Weights of a small transformer language model.
Size: MLP 256 SwiGLU, vocabulary 4096.
Each number is 128 + 32 x the weight over its row's rms, rounded and kept within 0 to 255. Layers, rows and columns count from 0. The size above them is the row's rms in percent of the matrix's.

# layer 8 MLP up, 256x96, rms 0.167, rows 193-216, columns 0-95
size [ 96  97 110  93  95 102 105 110 106  98  96  96 103 101  98  98 107  96  93 105 106  94 101 103]
[[154 135 198  87 182 128 121  82 192 159 111  88 172  93 128 126 119  91 135 136 195 163 144 117 128 122  98  89 119 149 150 124 146 142 178  91 117 171 132 141 173 152 147  65 101 152 124 212 153 128 116 145 160 169 159 145 178  74 126 142  79 136  59 143 112 120 154 165 152 122 103 118 152 113 173 156 124 162 153 172 173 173 124 132 130 155 121 119 126 168 169  93 123 173  99  94]
 [140 158 133 139 170 160 205 123  68 132 182  63 110 117 168 203  63 128 118 142 117 104 117  96 159  97 147 175 139  92 108 170 121  98 130 124 136 121 146 146 127 184 104 144 136 155 126 116  91 115 151 104 184 121 106 127 100  74 127 117 124 101  91  82 101 133 164 172 121 105  91 119 168 143 127  87 125 138 140 120  64 125 111  96 118 118  39  56 106 119 129 100 139  65 106 119]
 [165 163 110 192  89 105 125 104  77 141 149  99 164 148 117  96 118 144 193 103 136 130 164  80  82  74 133  52 101 187 105 139  82 173 144  87  81  97 138 102  96  66 162  92 121 161 147  63 175 146 145 122 164 128  84 134 166 149 119 163 108 113 104 177  80 147 118 127  85 163  96 123 114  86 107 125 132 150 138 120 175 126 175  98 138 140 153 180 119 112 151 132 122 110 150 107]
 [124 152 114  43 177  97 176 129 138 137  97 145 122  73 150 155 131 113  67 182 195 153 166  98  80 172 129 114 103  80  97 132 128 120 168  72 108 185 147 143 146 152 152 121 143 145  97 120 107 139  89  84 121  74 142 156 159 123 147 117 120 131 138 110 103 153 114 125  69  83  68 114 104 146 135  95 122 175  98 191 126 118 188  84 110 152  69 135 113 132 172  98 103 143 140 121]
 [131 125 145 148 102 110 196 116 133 120 158 112 189  83 116 151 173 169 146  60  97 116 137 164 141 147  31  74  85 197 126 166 149 126 134 146  79 126 167 100  51 134 125 131 124 186 140 143 120 119  95  67 150 123 128  90 148 133 124 101 171 153 136 153 156 109 213 160 120 156 131 140  97 123 134 156 172 126 133  89 121 148 152 117 125 126 138 129 127 155 137 161 179 150 128 189]
 [130  84 138 114  61  83 150  80 165 105 112 155 165 115  95 118  67 168 112  85 109 210 125  94 132 168 143 124  85 117 158 136 138  83 125 188 156 100 162 129 126 141 166 153 147 107 118  97 135  92 141 164 132 188 112 135 141  59 153 127 130 137 156  87 132 139 106 153 125 164 126 114 177 109 113 198 124  93  78  97 103 113  86  78 145  82 132 102 131 134 190 168  92 155 120 177]
 [ 96  85 140 103  88 111 119 155 156 139  80 143 120 130 123  71 139 145 136 129 145 125 140 123 125 102 178 147 121 124 148 157 110  58 108 171 153 114 202  97 166  75  86  54 122 151 115 140 116  92 126  87 148 121 173 147 188 146 131 148  88 122 195 135 148 137 140 132 101 139  70 169 164 144 129  48  53  96 142 171  98 117 107  67 111 131 178 135 161 158 137 144  92 139 157 122]
 [154 164 145 166 162 144 148 112 141  88 138 110 125  88  66 123  82 160 105 100 134  75 150 158 126  95 128 144  97 149 133 175 101 153 151 106 129 120 123 132 141 105  96 142 131 177 160  89 134 128 157 140 113 110 107 145  86 168 103 153 124 173 111 106 130 104 142 168 165 137 116 171  52 145 103 166 105 231 112  80 154 163 182  91 149 190 182 129 123 113  48 114 142  66 114 126]
 [ 87 101 144  76 143  20 155 196  93 144 135 139  78 154 137  88 113 125  97 128  62 181 134 117 103 137  90  98 119 105 129 179 181 131 179 169 127 111 137 104 139 147 119 185 134  80 116  99 128 119  86  54 161  88 160 128 123 129  80 176  98 149 123 120 120 141 121 106 100 138 162 116 146  95 146 111 134 175 117 158 147  73 114 155 175 105 102 115 146 131 154 113 126 117 157  66]
 [114  93 127 125 127 128 117 179 152 169 105 107  98 153 141 115  95  91 137  93 150  92 140  88 137 140 137 105 127 170 105 117 117 137 165 117 121 118  77 151 193 145 129 149  92 114 115 157 141  86  76 106 179 179 163 107 144 140 115 121 164 183 138 146 132  85 145 129 127 109 222 163 108 122 169 133 129 141 102 158 118 119  43 139  69 191 190 125 105 123  42  80 113 106 108  86]
 [112 139 145  84  90 140 112 121 142  88 132 134 134 123 157 208 180 139 130 113  82 105  98  98  89 151 143  86 119 123 114  93 129 180  87 122 114 179 132 131 160 153 146 116  75  80 198  96 157 120 153 157 107 113 136  97  95 151 128 126  94 107 153 158  67 221 106  96 132 142 142 132 131 123 169 109 141 108 169 131  96 148  91 127 149 174 146 114 164 136  28 135 104 133  53 116]
 [102  82 150 113  71  94 138 116 126 162 168 161 146  76 125 146 106 115 134 117 142 112 158 118 165  91  99 106 110  98 139 107  93  66 119  90 106 173 142 131 162 131 145 131 143  81 110 130 108  40 110 194 126  88 182  91 191 148 100  83 139 135 126 163 146  89 134  63 147  73 162 186 172 138 134 120 103 153 146 126 129  80 116  97 183  50 140 110 136 125 127 136 158 147 101  99]
 [ 90 127 155 136 198 117 126 164 179 107 107 121 140 150  98 150 143 171 158 161 101  66 104 144 167 110 147 155 134  55 115 122  93  87 150 114 140 150 123 191 115 140 134 129 168 174 132 115 160 102 163 139 173 125 115 130 121 105 130 175  98 113 138 123 112  71  96  85 102 138 158  87  79 166 127 127 137 132 106 150  63 159 187 197  57 112 135 123 122 132 162  60 182 100  89 123]
 [ 82  53 110 119 126 157  72  97 112  99 175 104 106 107 101 171 165 145 117 126 172 102 145  88 131 156 179 143 128 147 113 149 142 194  65 107 127 143 117 109 137  98  95 115  91 163 127 138 152 122  91 144  62 158 168 170 113 148 111 142 134  83 111 106 174 133 139 127 236 114 149 161 188 114 118  42 140 127 110 134 130 135 148 120  71 124 163 132 165 144 124 103 138  94 154  93]
 [155  92  95 158 129 114 112 151 107 164 148 128  85 185 130 114  96 117 137 132 159  65 165 130  99  94 136  53 133 107  80 137 124 112  88 152 160  97  76 166 193 140  97 100 128 147 108 110 105 137 129  75  64 124 125 142  95  90 121  75 170 109  60 151 149  99 109 140 130 101 176 157 142 109 119 131 120 197  77 134 116 105 150 147 121 140 154 104 160 113 123  37  58 108 139 120]
 [107 123 178 140  96  85 126  74 166  76 143 176 105 127  85 173 108  81 165 104 149 114  74 180 112 137 123 127 110 168 100  99 120 136 149 160  89 102 120  99 114 114 157  91 194 132 109 117  78 155  97 101 133 152  63 146 162 148 175  91  78  93 181 126 168  87 153 146 134 118 140 164 157 123 138 121 128 155 138 126  96 184 136 104 166 143 160  54 153 168 101  74 126 104 123 179]
 [103 111 161 135 176  82 160 193 116 139 118 148 138 118 138 101  68 114 125 154 142 122 145 110 156 192 119 115 149 166 113 121 157 144 160 151 161  38 188  78 127 147  96 145 147 145  71 184 104 128  48  92 152 151 137 147 154 114 166 108 104 168 106 137 164 140 131 135  90 109 151 101 107 123 164 179 164 143 190 159  71 126  74  95 106 115 138 123 122  97 114 174 120 178  95 125]
 [123 117 136 110 152 116 121 158 146 124 145 139 180 162 181  97 118 150 159  62 130 129 145  85 144 114 100 161 166 128 141  45 147 123 140 127 160  75 191  86 148 144  85  66  97  83 127 136 194 158  84 128 161 155 160  78 143 130  99 145 101 106  71 112 143 159 113 140 129 164 100 150 146 176 114 173 139 155  78 159 162 118 120 147  40 113 186 112 151  94 150 137 139 144 137  93]
 [157 118 143 145  81 110 107 149 122 130  90 108 132 169 127 149 141 118 148 179  74 143 142 152 168 111  75  71 159 144 131 138 134 110 109 158 179 133 159 122 113 117 141 166  69  75 138 118 160 132 117 193 161 103 111 158 114 163  93 162 119  34 128  96 125 217  90  88 112 128 207 144 145 135  87 154 108 109 109 156 189 131 146  88 118 181 128 102 114 173 100  99 117 104 122 104]
 [153 156 145 102 135 107  10 128  97 126 115 176 125 205 112 115 120  97 124 113 127  88 143 150 155 152 136 174 147 118 128  68 117 135 100 110  93 169 159  71  89 156 112 149 138  43 155 158 140 176 182  96 121 141 119 142 123 111  86 170 165 159 142 134 139 116 134 117 135 129  81 114 124 191 122 103 153 102 181  69 158 170  93 131 131 139  95  97 109 107 150 101 113 119  82 164]
 [152 102 121  93 160 126 154 129 175 126  53 147 122 168 200  82  82 108  98 113 155 167  76 163 100  99 143 139 125 164 168 130  94 191 114 116 104 122 109 163 138 166 136 160  76 138 162 182 102 148 115 139 168  93 141 126 140  96 145 161 133 123 209 177 139 116  96  93 103 157 133  80 148  84 114  79  85  82  95  89 121  67 128 116 135  90 112 131 113 145 154 125  68 134 153 143]
 [ 98 158 194 142 186  99 116 172 114 183 106 196 136 127 158 101 170 158 126 149 108 129 146 150 100 135 145 105 121 126  97 112  81 143  65 138 122 218 138 122 121 164 132 179 130 120 119 108  94 162 132 132  81 119 138 155 126 135 127  82 181  62 146 139 153 113 143 100 144  89 132 164 147 197 129 130 148 102  45 121  85 105 142 168 143 111  97 199 124 122 101  86 133  85 116 148]
 [154 140 131  60 137 186 145 123 126 116  97 118 131 151  79 139  75 163 126 172 125 116 137 155 156 107  90 104 125 110  80  87 176 112 134 135  79 160 145 114 175 138 182 128 119 133 121 156 168  61 164 113 162 167 129 160  94 147  55 101 162  79 123 155 110 124  90  92 201 106 147  91 108  71 104 114 154  84 106 125  84 119 121 144 152 194 109 107 139 127 134 169 110 101  64  95]
 [126 172 146 155 140 135 154  82 169 167 117 139 139  97  93 149 116  70 126  97  76 154 162 147 140 125 135  69 112  94 167  98 224 106 153 112 141 167  77  63 143  40  75  79 157 191 156 188 130 161 137  72 129  97 123 134 107 180 159  95  97 138  83 163 163 151 165 111 146 104 130 126 137 127  78 117  93 129 136 137 107 157 123 147 143 133 112 123 134 122 117 113 125 113 109  91]]
# layer 8 MLP down (transposed), 256x96, rms 0.0948, rows 193-216, columns 0-95
size [ 99 102 104  99  98  94 106 114 104 101  95  99 107 101  95  98  99 103  90 110 109  83  99 104]
[[136 143  69 161 136  82 153 145 124 202 148 113 114 101 209 114 142 126 125 157 123  98 124 103 124 183  90  82 155 183 107 141 111 162 104 109 131 137  94 138 108 110 138 146 182  84 140  95 132  98 127 159 129 101 183 174  96 176 187 157 177 112 111  90 158  82 133 144 185 168 138 109 126 115  89  86 162 123 115  89  97 117 181  83 170 145 125 166 147  84 158 138  96  85 147 164]
 [112 113 113 127 183 115 142  73 140 154 134  59 190 194 134 123  90 115  87 107  50 142 161 114 169 155  97  96  98 175 124  62 139 120 133 114  90  96 156 183 163 134  60 121 131 102 151 182 126 122 129  94 141  97 184 141 173 166 179 123 124 158 128 164 160  95 124 179 169 131 115 107 191  91 122 132 139 109 139 121 123 126 117  76 116  84 109  92 126 114 145 133 100  82 128 105]
 [118 146 165  87 103 159  98  84 110  99  73 156 106 160 153 136 108 125 135 127  82 112 149 120 112 157 104 135 131 142 117 166 107 136 130 116 159 145  80 134 146 134 153 174 129 120 131 194  90 181 106 127 160  93 175 143 129 118 177 180 180 146 189 126 147  88 119 157 195 110 143 139 149 174 116 180 123 126 199  76 131 179 126 147 169  92  75 139  87  80 181  78 139 144 150  76]
 [199 172 184 122 147 111 176 123 149  90 112  92  92 125 117  91 143 124  94 157 208 142 111 113 190 148 126 184 136  67  80 145  82 115 131 124  96  92 128 118 151 149 125 162 182 130 137 119 106 106 122 155 130 103 200 160 158 123  73 114 113 120 139 148 137 157 205 156 154 132 107 133 148 140 170 156  98 152 173 120  98 114  79 179 131  99 125 115  79 148 183  75 131 103 141 151]
 [128 120 112 131 122 122  62 137  87 169 134 139  98 113 127 161  91  87 135 123 133 147 102 138 179 114 156 110 101 156 141 137 140 166 131 141 162 108  97 151 107 140  93 190 199  59 122 121 119  93 177 167 125 143  77 157  91 123 147 117 143 128 148 162 137 136 110 103 106 131 152 119 129 122 114 116 177  94 194 114 143  64 104  90 147  39  76 113 218 169 103 182 103 146 162 162]
 [ 85 141 130 133 130 148 218 132 137 179 106 165  94 125 107 138  83 147 102 120 140 166 128 128 168  95 111 147 135 128 118 114 101 164  80 126  36 107 131 106 147 194 123 138 152  79 106  78 147 131 124 129 142 153  82 117 159 110 104 123 125 116 114 152 139 148 159 137 120 171 134  64  73 107 145 237  79 137 119 132 160 131 123  74 136 113 142 112 137  40 181 119 123 103 116 109]
 [150 144 159 163 103 194  72  86 114 112 132 105  85 141 106 194 110  80 148 139  99 196 101 167 180 138 214  90 149  96 162 103 103 129 110 127 152  91  94  90 102  87 135 151 120  99 103 165 150 171 112 117 179  46 166 164  78  97 155 133 122 120 136  90 135 168 126 123 105 158  96 150 172 108  96 131 122 173  77 149 137 152 112 129 121 133 157 133 130 109 103 150 100  93 124  90]
 [164 130 122 110 122 173  53 115 164  91 104  78 124 143 106 172 171 126 166 122 180 103 133 156 131  82 187 110 127 122 115 180  74  90 148  53 128 138 131 102  70 143 171 106 129 178 133 164 151 127 132 165  96 152 172 119  29 183 150 141 180 116 132  58 143 121 145  98 118 140  97 111 112 173 104 133  95 126 130  83 166 114 139 120 124 133 151 171 115 102 132  86 140 110 142 120]
 [124 106  92 133 135  93 123 117 113 213  62 143 178 168 123 111 111  61 134 117 159 120 126  59 187 168  56 161 139  77 145 153 139 159 140 146 128 123 109 145 107 121 129 132 137 133 139 123 137  80  90 117 204  92 148 139 177 133 135 119  74 111 102  97 135 118  95 142 139 140 145  57 117 130 114 132 142 109 107 121 120  92 156  55 214 122 119 107 183  81 130 141 153 144 136 160]
 [131 182  84 106 107 206 131 158 130 136 138 202 163 103 195 144 178 152 134 120  87 111 146 137 147  96  56 174 177 141 146 106 141 150 128 119 124 128 115 155 125 121  81 183 132 113 156 107 163 133 127 114 152 141 165 163 169 135 117 195  77 119 146  97 171 111  96 132 129 138 143  52 156 171 169 122 168 155 170 165 106 105 121  95 108  99 119 154  49  98 147 114 130 151 154 129]
 [157 139 151 109 121 122  70 108 119 126  96 144  94 200 132  62 112 186 161 147 103 146 155 165 210  75 180 111 143 167  62 101  70  89 132 118 178  93 102 127  75 125 179 143 117 151 102 164 163  92 130 145 155 134 176 134 138 103 164 156 133 150 174 141 105 126 144 111 111 173 133 158 110 134 113  81 163 133  67 151 116 118 127 162  76 120 136 114  93  96 143 163  98 152 168 125]
 [126 183 199 109 106 131 114 118 114 126 146 153 163  90  84 145 152 129 138 178 139  99 112 105 157 121 123  96 138 145 103 115  99  77 146  70  68 191 153 161 150 123 170  88 131 178 154 152 190 137 137 128 114 137 165 102 156 152 112 161 132 143 136 116  56 218  66 132  80 130 142 166  74 191 115 116 115  84 122  97  90 139 131 118 103 134 132 184 104 115 133 129 181 156 125 135]
 [112  86 115 109 161 157 120 103  72 123 125 123 121  74  80 147 102 153 106  73 151  83 103  87 142 109 164 105 184 132  78 177  90 185 108 199 158 122 172 114 100 138 121 159 122 159 114  80  83 122  77 168 185  99 109 146  68 100 126 132 148 151 129 137  76 124 169 115 164 145 165 163 140 135 122 177  88  97 111 157  99 162 146 129 151 109  60  78 146 134 114 152 115 127 169  99]
 [131 134 113 131 129  99 141  48 177 186 149 112 102 137 141 133 117 146 127 112 100 131 135 111 104 118  74 165  57  90 146  89 111 112 138 103  88 132 104 153 147  87  96 140 111 128 130 174 191 127 158  69  94 132 109 198 116 126 130  85 118  73 138  98  64 106 168 154 133  74 114  58 108 110  84 204  83 131 113 122 112 122 151 122 143 169 161  73 117  74  86 130 128 136 119 120]
 [140 111 103 111  92 148 143  76 132 163 168 114 118  81 200 131 129 150  96 113  97 143 116 110 167  80 130 184  94 137 122 152  83 104 160 114  53 165 124 125 114 120 183 101 151 106 187 136 118 135 135 117  72 137 177 213 131  97 134 136 106  80 131  96 153 105 110 155 109 108 102 137 119 155 113  91 126 194  80 122 186  71 114 149 148 151 142 140 168 137 138  67 168  78  96 126]
 [102 109 124 115 146 158 133 132  82  94  68 150 167 137  89 111 175 118 140 110 142 179 110 106 144 218 147 127  96 139  81 160 136 122 169 135 202 153 164 108 108 147  92  52 185 143 155  73 145 177  78 188  99 140 159 131 107  93 120 134 133 136 154 152 161 145 150 112 111 128 126  73 158 165 156 101 102 160  82 110 116 103  87 133 101 126  92  77  72 152 103 101 150 147 140 110]
 [136 115 145 119 128 149 127 102  94 139  85 122  24  99  77 136 159 129 136 140 117 112 104 100 162 122 148 121 133 167 134 153  77 123 157  89 114 160  68 127 155 136 122 156  97 103  85 154  65 161 166  94 136 124  88 162  87 135 156  98  82 132  96  98 118 114 107 100 143  99 155 177 159 128 114 143 156 176 142 161 189 193 147 127  76 177 158 179 123  99 125  86 181 166 160 178]
 [133  52 195 120 145 114 120 132 100  88  72 156 148 226 117  89 139 146 158 159 103 117 125 155 133 151 162  99 128  88 103 112 101 100 129 149 170  99 110 117 159  82 108 114 137 100 100  92 226 124 103  94 146  70 126 109 153 105 111 141 111 149 163 163  82 155 146 126  92 155  49 128 170 125 103 120 119 121  83 104 106 137 128  75  92 153  98  96 174 146 105 157 123 129 135 164]
 [146 125  39 123 126 124 128 149 160 119 102  97 101 132 105  76 168 130 139 105 130  23 141  29 111 142 128 152 189 109 134 113 112 106 163 116 160 124 168 165 100 105 108 148  90 170 172 108 105 104  78 109 137 121 196  65 152  97 115 134  80  99 116 104 102 151 147 148 165 122 107 130 127 127 151  62 175 151 126 102 106  71 110 123 112 125 152 112 144 112 146 155 182 142 134 134]
 [146  93 103 125 141  87  95  95 141 133 172 156 102 147 174 202 118 161 112 117 111 107 185 134 192 126 125  82 137 174 118 141 135 106 117  83 108 160 127 111 105 114 138 103  62 121 188 155 149 122 170 126 183 142  91 173 109 138 127 164  83 168 107  97 131 147 124 105  67 166 157 111 131  97  93   0 145 107  73 109 125 139 145 104 107 115 128 138 173 121 131 143 166 139 152 133]
 [145 137 108 151 163 119 189  91 157 147 157 132 133 125 141  90 130 141  99 134 142  55  85 127  87 152 142 114  76  43 158 147 121 174 130 116  81 116 101 127 187 126 132 132  69 118  94 108 112  89 117 126  68 144 114 151 176 159 123 155 117 105 134 182  99 111  63 176 158 102  79 131  90 125 123 161 112 110 140 110 108  46  78 108 121 124  98 186 103 126  85  89 146 169 122  97]
 [170 125 144 129  87 161 184  94 136 141 139  86 141 145  64 155  94  66 177 118 174 130 111 131 104 119 132 127 111 162  95 122 135 100  94 176  75  72 135 162 219  88 150  88 117 109 131 190 138 110 128  75 147  82  79 151 136 149 104 116 119 141 141 106 121 104 134  84 140 145  74 110 172 149 109 204 142 151 158  78 142 136 103 128 181 106 167 155 112 130  80 135 171 121 140 122]
 [ 44 120 158 173 144 140 133 164 166 145 103 159 112 161 144  50 155 175 139 142 138  94 158 133 158 143 144 112  73  94  60 129 164 140 115  78 106 161 108  91 119 117  69 149 139  70 149 138  88 119 137  84 107 143 175  94 121 150 156 137  89 139 167 130 112 130 213 104 182 103 162  78 103 107 112 100 148 163 181 137 126 142 159 158  97 127 150 106 182 111 134 112 149  97 123 100]
 [177 152 134 121 161 150 129 110 165 152  98  91 138 134 125 123 103  95 127 141 112 143 128 157 173 150  91  59 186  97 133 133 139 150 122 105 165  99 136  43  83 154 121 174 171 138 124 139 148 137 103 108 178 122 149  91 100 170  89 114 108 132  76 153 174 125 105  90 140 136 199 105 164 141 153 127 216 121 136 156 158 134 102 146 127 173 146 101 168 142 157 142 163  77 154 218]]
# layer 8 MLP gate, 256x96, rms 0.172, rows 194-217, columns 0-95
size [104 112  92  94 106 106 118 110 109  91  98 112  99  99 109 102  85  85 101 107  79  91 100 101]
[[111  93 166  97 145 158 118 123 110 140 156 142 141  97 137 165 161 105 179 101 126 142 114 149 144 137 173 186 127 140 114 122 118 163 147 187 176 115 111  91 123 200 120 100 135 141 148 111 131 157 155 182 132 162  31  97  96  62  99 159  71 102 139  90 149 196 100  93 155 115 102 142 109 190 116 118 102 145 136 121 101 155  71 184 112  98 162 126 102 103 101  92 174 110  99 160]
 [142  79 162 147 127  99 122 181 132 115  62 103 121 116  83  59 212  98 131 111 118 217 120 139 177 128 113 153  77 147 155 138 123 148 122 113 141  75 128 193  81 127 113 133 185 140  67 105  73 117 138 147 146 148 132  62 163 155 153 101 138 124 117 191 161 120 157  81 105 151 130  98 128 104 152 174 117 124  75 133 117 119 113 136  85 135 118 162 123 134 123 102 128 180 153 102]
 [107 121  80 163  99 171 143 114 152 119 133 142 113 167  86  72 119 100 130 104 111  87  91 145 144  84  99 160 160 138 136 149 186 159 114 148 192 157 168  58 107 129 138 131  90 160  97 111 141 126  60 132 143 128 109 180 174 136 149 103 113 105 157 127  71 153 139  91  67 161 145  98 150 109  87 168 132 116  86  60 157 159 128 143 100 177 101  97 108 145  71  86 112  69 143 102]
 [ 92 110 123 160  72 160 126 101 106 112 153 114  93 120 206 162 134  60 128 120  94 174  65  89 133 138 187 127 165 133 148 101 112 110 117  83 146 140 154 159 143 200 148  97 182 174 114 143 144 199 115 112 139 120  85 178  76 177 136 114 113 158 136 172 153 104 118 104  77 120 148  85  83 139 126 129 124 117 127 134 162 166  89 129 179  87 100 126 170 139 180 158 104 111 149 129]
 [114 136  76 135 106 162 174 106 136 160  87 131 157 173 156  65 148 123 145 115 170 164 153 163 156 139 131 173 136 121 147 119  93 176 138  80 140 179 183 123 148 198 142 130 124  79 146 141 127 142 113 101 112 157  52 148 130 112 118 115 141 170 115 165 106 148 145 142 110 164 111 158  86  77 145  82  74  67 171 134 180 110 118 181 129 139 116 153 174 101  90  70 182 138  91 151]
 [ 90 147  92 144 160 125 115 167 130 160  74 113 185 157 127 131 113 193 131 111  93 142 104 159  84 171 108 109 161 121 106 126 115 123  66 139 195 115 117 114 137 125 149  95 132 114 208 154 127  90 118 148  80 131  95  81 106 109  81 150 114 106  95 149 126  98 130  98 128 104  67 114 173 172 139 113  63 142 162  91 161 189 108  90 135 147 174 141 192 150 159  86 131 132 173 178]
 [100 128 174 118 154 181 150 121 116 119 109  82 113 144 151 184 101 137 140 114 120 132 140 114 132 178 170  70 167 133 140 139 147 109 149 137 136 126 156 100 138 123 155 163  90 146 119 132 110  63 101  99 142 114 122 162 109 111 113  66  86 171 115 144 163 107 155 126 136  66 101  61  77 160 141 245 102  95 126 125 155  98  98 124 126 132  58 194 123  98  99 152  67  90 138 135]
 [ 92 138 103 165  64 142 115 119  90 145 148 115  89 152  70  82 167 137 146  76 172 162 106 124  71 101 129 130 125 167 114  89 140 126  69  87 153 106 125 122 136 146 138  79 154  86 134 158 126 100 159  76 143 149 110  61 132 128 160 162 162 111 140 136 124 142 109 173  72 111 116 122 130  66 161 162 136  82  86  75 120 155 107 102 105 139 151 167  92 132  87 193 117  47 113 152]
 [102 167 151 152 126 113 162 122 114 179 127 130 128 131  98  49 107 134 160 106 200 125 162 130  87 155 177 143  89 203 118  70 138  87 148 151 112 107 150 113 104 134 197  72 137 140 129 131 122  76  81 126 142 121 142  93 169 174  94 107 128 137 104 170 139 112  92 138 231  97 137  70 125 115 130 114 129 140 124  99  70  79 172 122 137 135 142 147 136  90 117 168  82 112 118 112]
 [105 142 115 141 110 167 131 115 140  83 129 131 113 128 158 139 167 136 162  97 107 114  80  69  91 100 156 137 121  71  37 131  80 155 120  77  81 120 136 194 132 109 137 160 129 133 154  76 144 159 194 144 148 188 124 129 129 203 116  84  86 145  85 125 149 161  86 172 110 142 116 121 183 148 141 139 139 109 146 101  53 143 192 156 108 177 129 137 152 125 119 155 131 101 146 165]
 [113 139 103 159  85 109 146 111 188 138 129 169 139 102 121 154 105 140 186 162 100 130  48 159 137 131 165 181 132  93 132 101 160 121  87 125 184 111 135 128 140 118  91 111 150  36  92  97 143 159 147 119 130 113 161 106 137  80 148  61 118  79 127 111 128 136 149 176 181 134 135 164 169 138 140 159 101 139  74 157 190  89  53 102 107 183 100 146 128 149  91 156 112 144 127 120]
 [ 97 121 147 173  83 113 117 104 154 140 148 133 120  60 124 135 149  60 103 115 131 168 155 110 188 114 140 107  82 157 111 110 172 105 132 153 101 123  91 124  87  83 107  85  75 162 161 136 101 162 107  13 135 124 116 108 134 123 126 125 110 142 128 107 111 144 162  56 133 132 146 104 198 106 133 189 159 108 148 109 106 178 141 134 163 109 152 105 189  86 150 141 114 180  87 139]
 [ 66  72  98 126 169 105  87 205 106  72 129 107 184 105 100 126 158 142 102  82 102 116 102 156  74 126 114 139 112  62 143 109 145 147 158 117 122  80 118  90 100 181 129  87 133 114 196 113 148 162 141 156 133 106 185 145 132  50 136 131 147 122  94 165 117 116 170 160 131 154 163 151 112 139 121 153 170 116  80 118 143 150 179  93 116  96 106 147 166 111  73 146  87 159 158 121]
 [171 140 135  90 157 166 170  98 130 168 224 106 205 150  98 108 146 121 131  73  97 128 181 150 100 144 183 126 111 152 131 116 143 159 123  88 134 133 117 179 194 158  99 154 120 147 165 134 158 153 116 136 116  82  85 139  93  67 157  61 140 174  76  79 144 123 147 109 145 134 122 187 161 171 156  90 145 148 138 111  82 124 121 105 110  82  96 141 160 137 101 117 132 121 157 133]
 [198 107 107 157 129 120 124 130  83 110  97 115 133 125  30  97 136 149 167 128 101 123 121  79 115 140 120 133 144 135 126  82 133 156 107 168 165 154 120 115  96 162  73 138 116  87 147 136 160 196 163 144 144 150 121 115  75 100  69 164 110  53 123  89  67 147 126 163 114 155  97 114  86  83 120 128 158 130 201 152 158 129 146 131  82 134 153 108 142 140 154  66 123  75 158 169]
 [116 129 141 159 129  98 126  82 105 124 101 123 128  83  64 172 164 149 207 119 143 133 134 103  77  93 181 146  86 109 138 126 137 150  80  95 122 143 162 206 113 154 144 135 138 168 176 114  90 171 166  45  73 119 111 168 107 119 122 139  88  79 144 115  98  47 159 106  63 153 141 144 126 185  92 103 106 140 149 116 168 162 130  99 114 126 112 130 164 154 142 114 132 123 144 157]
 [135 115 131 132  84 116 156  91 109  84  63 132 148 159 101 115 121 180 114 108 100 147  95 115 107 172  81 144 132 148 160  92 155 191 102 119 127 162 140 140 185 104 123 111 130 163 142 131 114 123  32 139 121 139 115 141 102 104 126 144 163 127 102  88 115 140 174  92 180 175 115 129 147 145 136 131 109 135 143 152 210 139 190 101  98  56 214 136  87  65 133 128 105 174 112 136]
 [156 185 233  88 135 144 118 109 144 107 163 114 103 121 133 134 123 118 136 147 172 200 117 101 136 159 156 153 106 112 121 175 101 173 125 107  77  73 108 103 137 159  47 128 109 211 153 154 165 102 187 127 151 148  87  82 160  93 116 158 140 126 179 113 112 137 111 177 178 126  88 125 107 111 169 135 104 109 119  85  99 111 110 107 156 150 119 129 155 138 177 143  81 116 111 122]
 [190 145 134 151 122 173 105 148 106  84 100 126 103 220  83  48 101 122 152 106 166 151 103 174 145 166 110 187 106 117 173  89 131  77 129 145  97 176  99 138 186 108 152 126 131 143 131 154 121 126 113 133 168 102 130 114 128  56 110 138 121 156 155  85 167 154 118 119 122  66  69 117  89 161 125 156 131 167 182 106  84  69 109 150 120 163 159 137 135 131 121 157 170 141 129 124]
 [124 147 141 145 126 170  65  91 153 177 151 145 151 124 108 112 128 145 182 142 179 138 130 114  94 139 137 195 140 116  77 156 107 149  95  85  88 162 143 115 181 185 161 113 121 161 139 119 141 114 167 174 126 163  94 149 115 123 112 130 169 139 246 138  56 163  96 174 120 165 115 174  88 122 118 179 119 145 116 179 108 111 122 138 118 114 161  80 100 119 134 112 110  77 126 162]
 [143 151 164 113 118 123 152 158 124 176  98 156 205 139  75  80 123 132 137 149  94 130 114 114 134 110 127 159 132 177 187 169  95 128  73 138 112 138  67  90  84  79 180  75 132 136  83 124 159 103 134 161 166 117 235 157 131 138 113 131 122 131  97 179 171 178 116 164 119  87  85 118 171 131 153 129 140 118 136 166 156 166 155 134 138 112 137 181 108  80 159 151 144 159 122 153]
 [159 168 130 164 108 129 182  88 163 188 107 103 168 204 110  82 126  81  94 155  73  99 178 152 152 147  83 113 129 124  95 113 104 141 112 106  62 127 120  95 140 137 154  96 188  79 116 178 100 165 132 131  94 129 143 157 151 137  39 149 130 147 149 112 142 140 187  92 115 103 125 113  85 141 128 127 122 100  83 114 110 176 122 124 111 147  79 160 157 166 167 121 162 117 114  76]
 [194 145 162 112 170 123  98 120 142 171 118 184 145 131 148 148 107 120 106 157 167 173  73 200 145 108 128  93 139 150  92 132 141 167 169  84 116 131 115  73 127 183  83 154 116 162 180 163 170 145 117  95 160  99  85 117 128 127 138 103 189  93 127 118 114 161 111  85 162 112 150  62 133 156  79 143 104 114 148 122 125 124 131 161  91 144 167  86 160  60 198 109 162 114 129 155]
 [145 149 141 109 114 116  99  93 167  86 148  80 116 100  72 112 138 140 100 183  98 136 144 144 121 165 119 187 140 107 109 126 117  90 144  70 223 112 194  64 111 137 172 106  89 153 186 161 178 126 175 104 110 105 129  78  94 113  97 142 104 131 165  99 141 136 130 112 141 102  78 141 144  67  90 134 101 130 132 167 120 146  88 151 116  82 144  85  58 141 153 119 139 132 143  83]]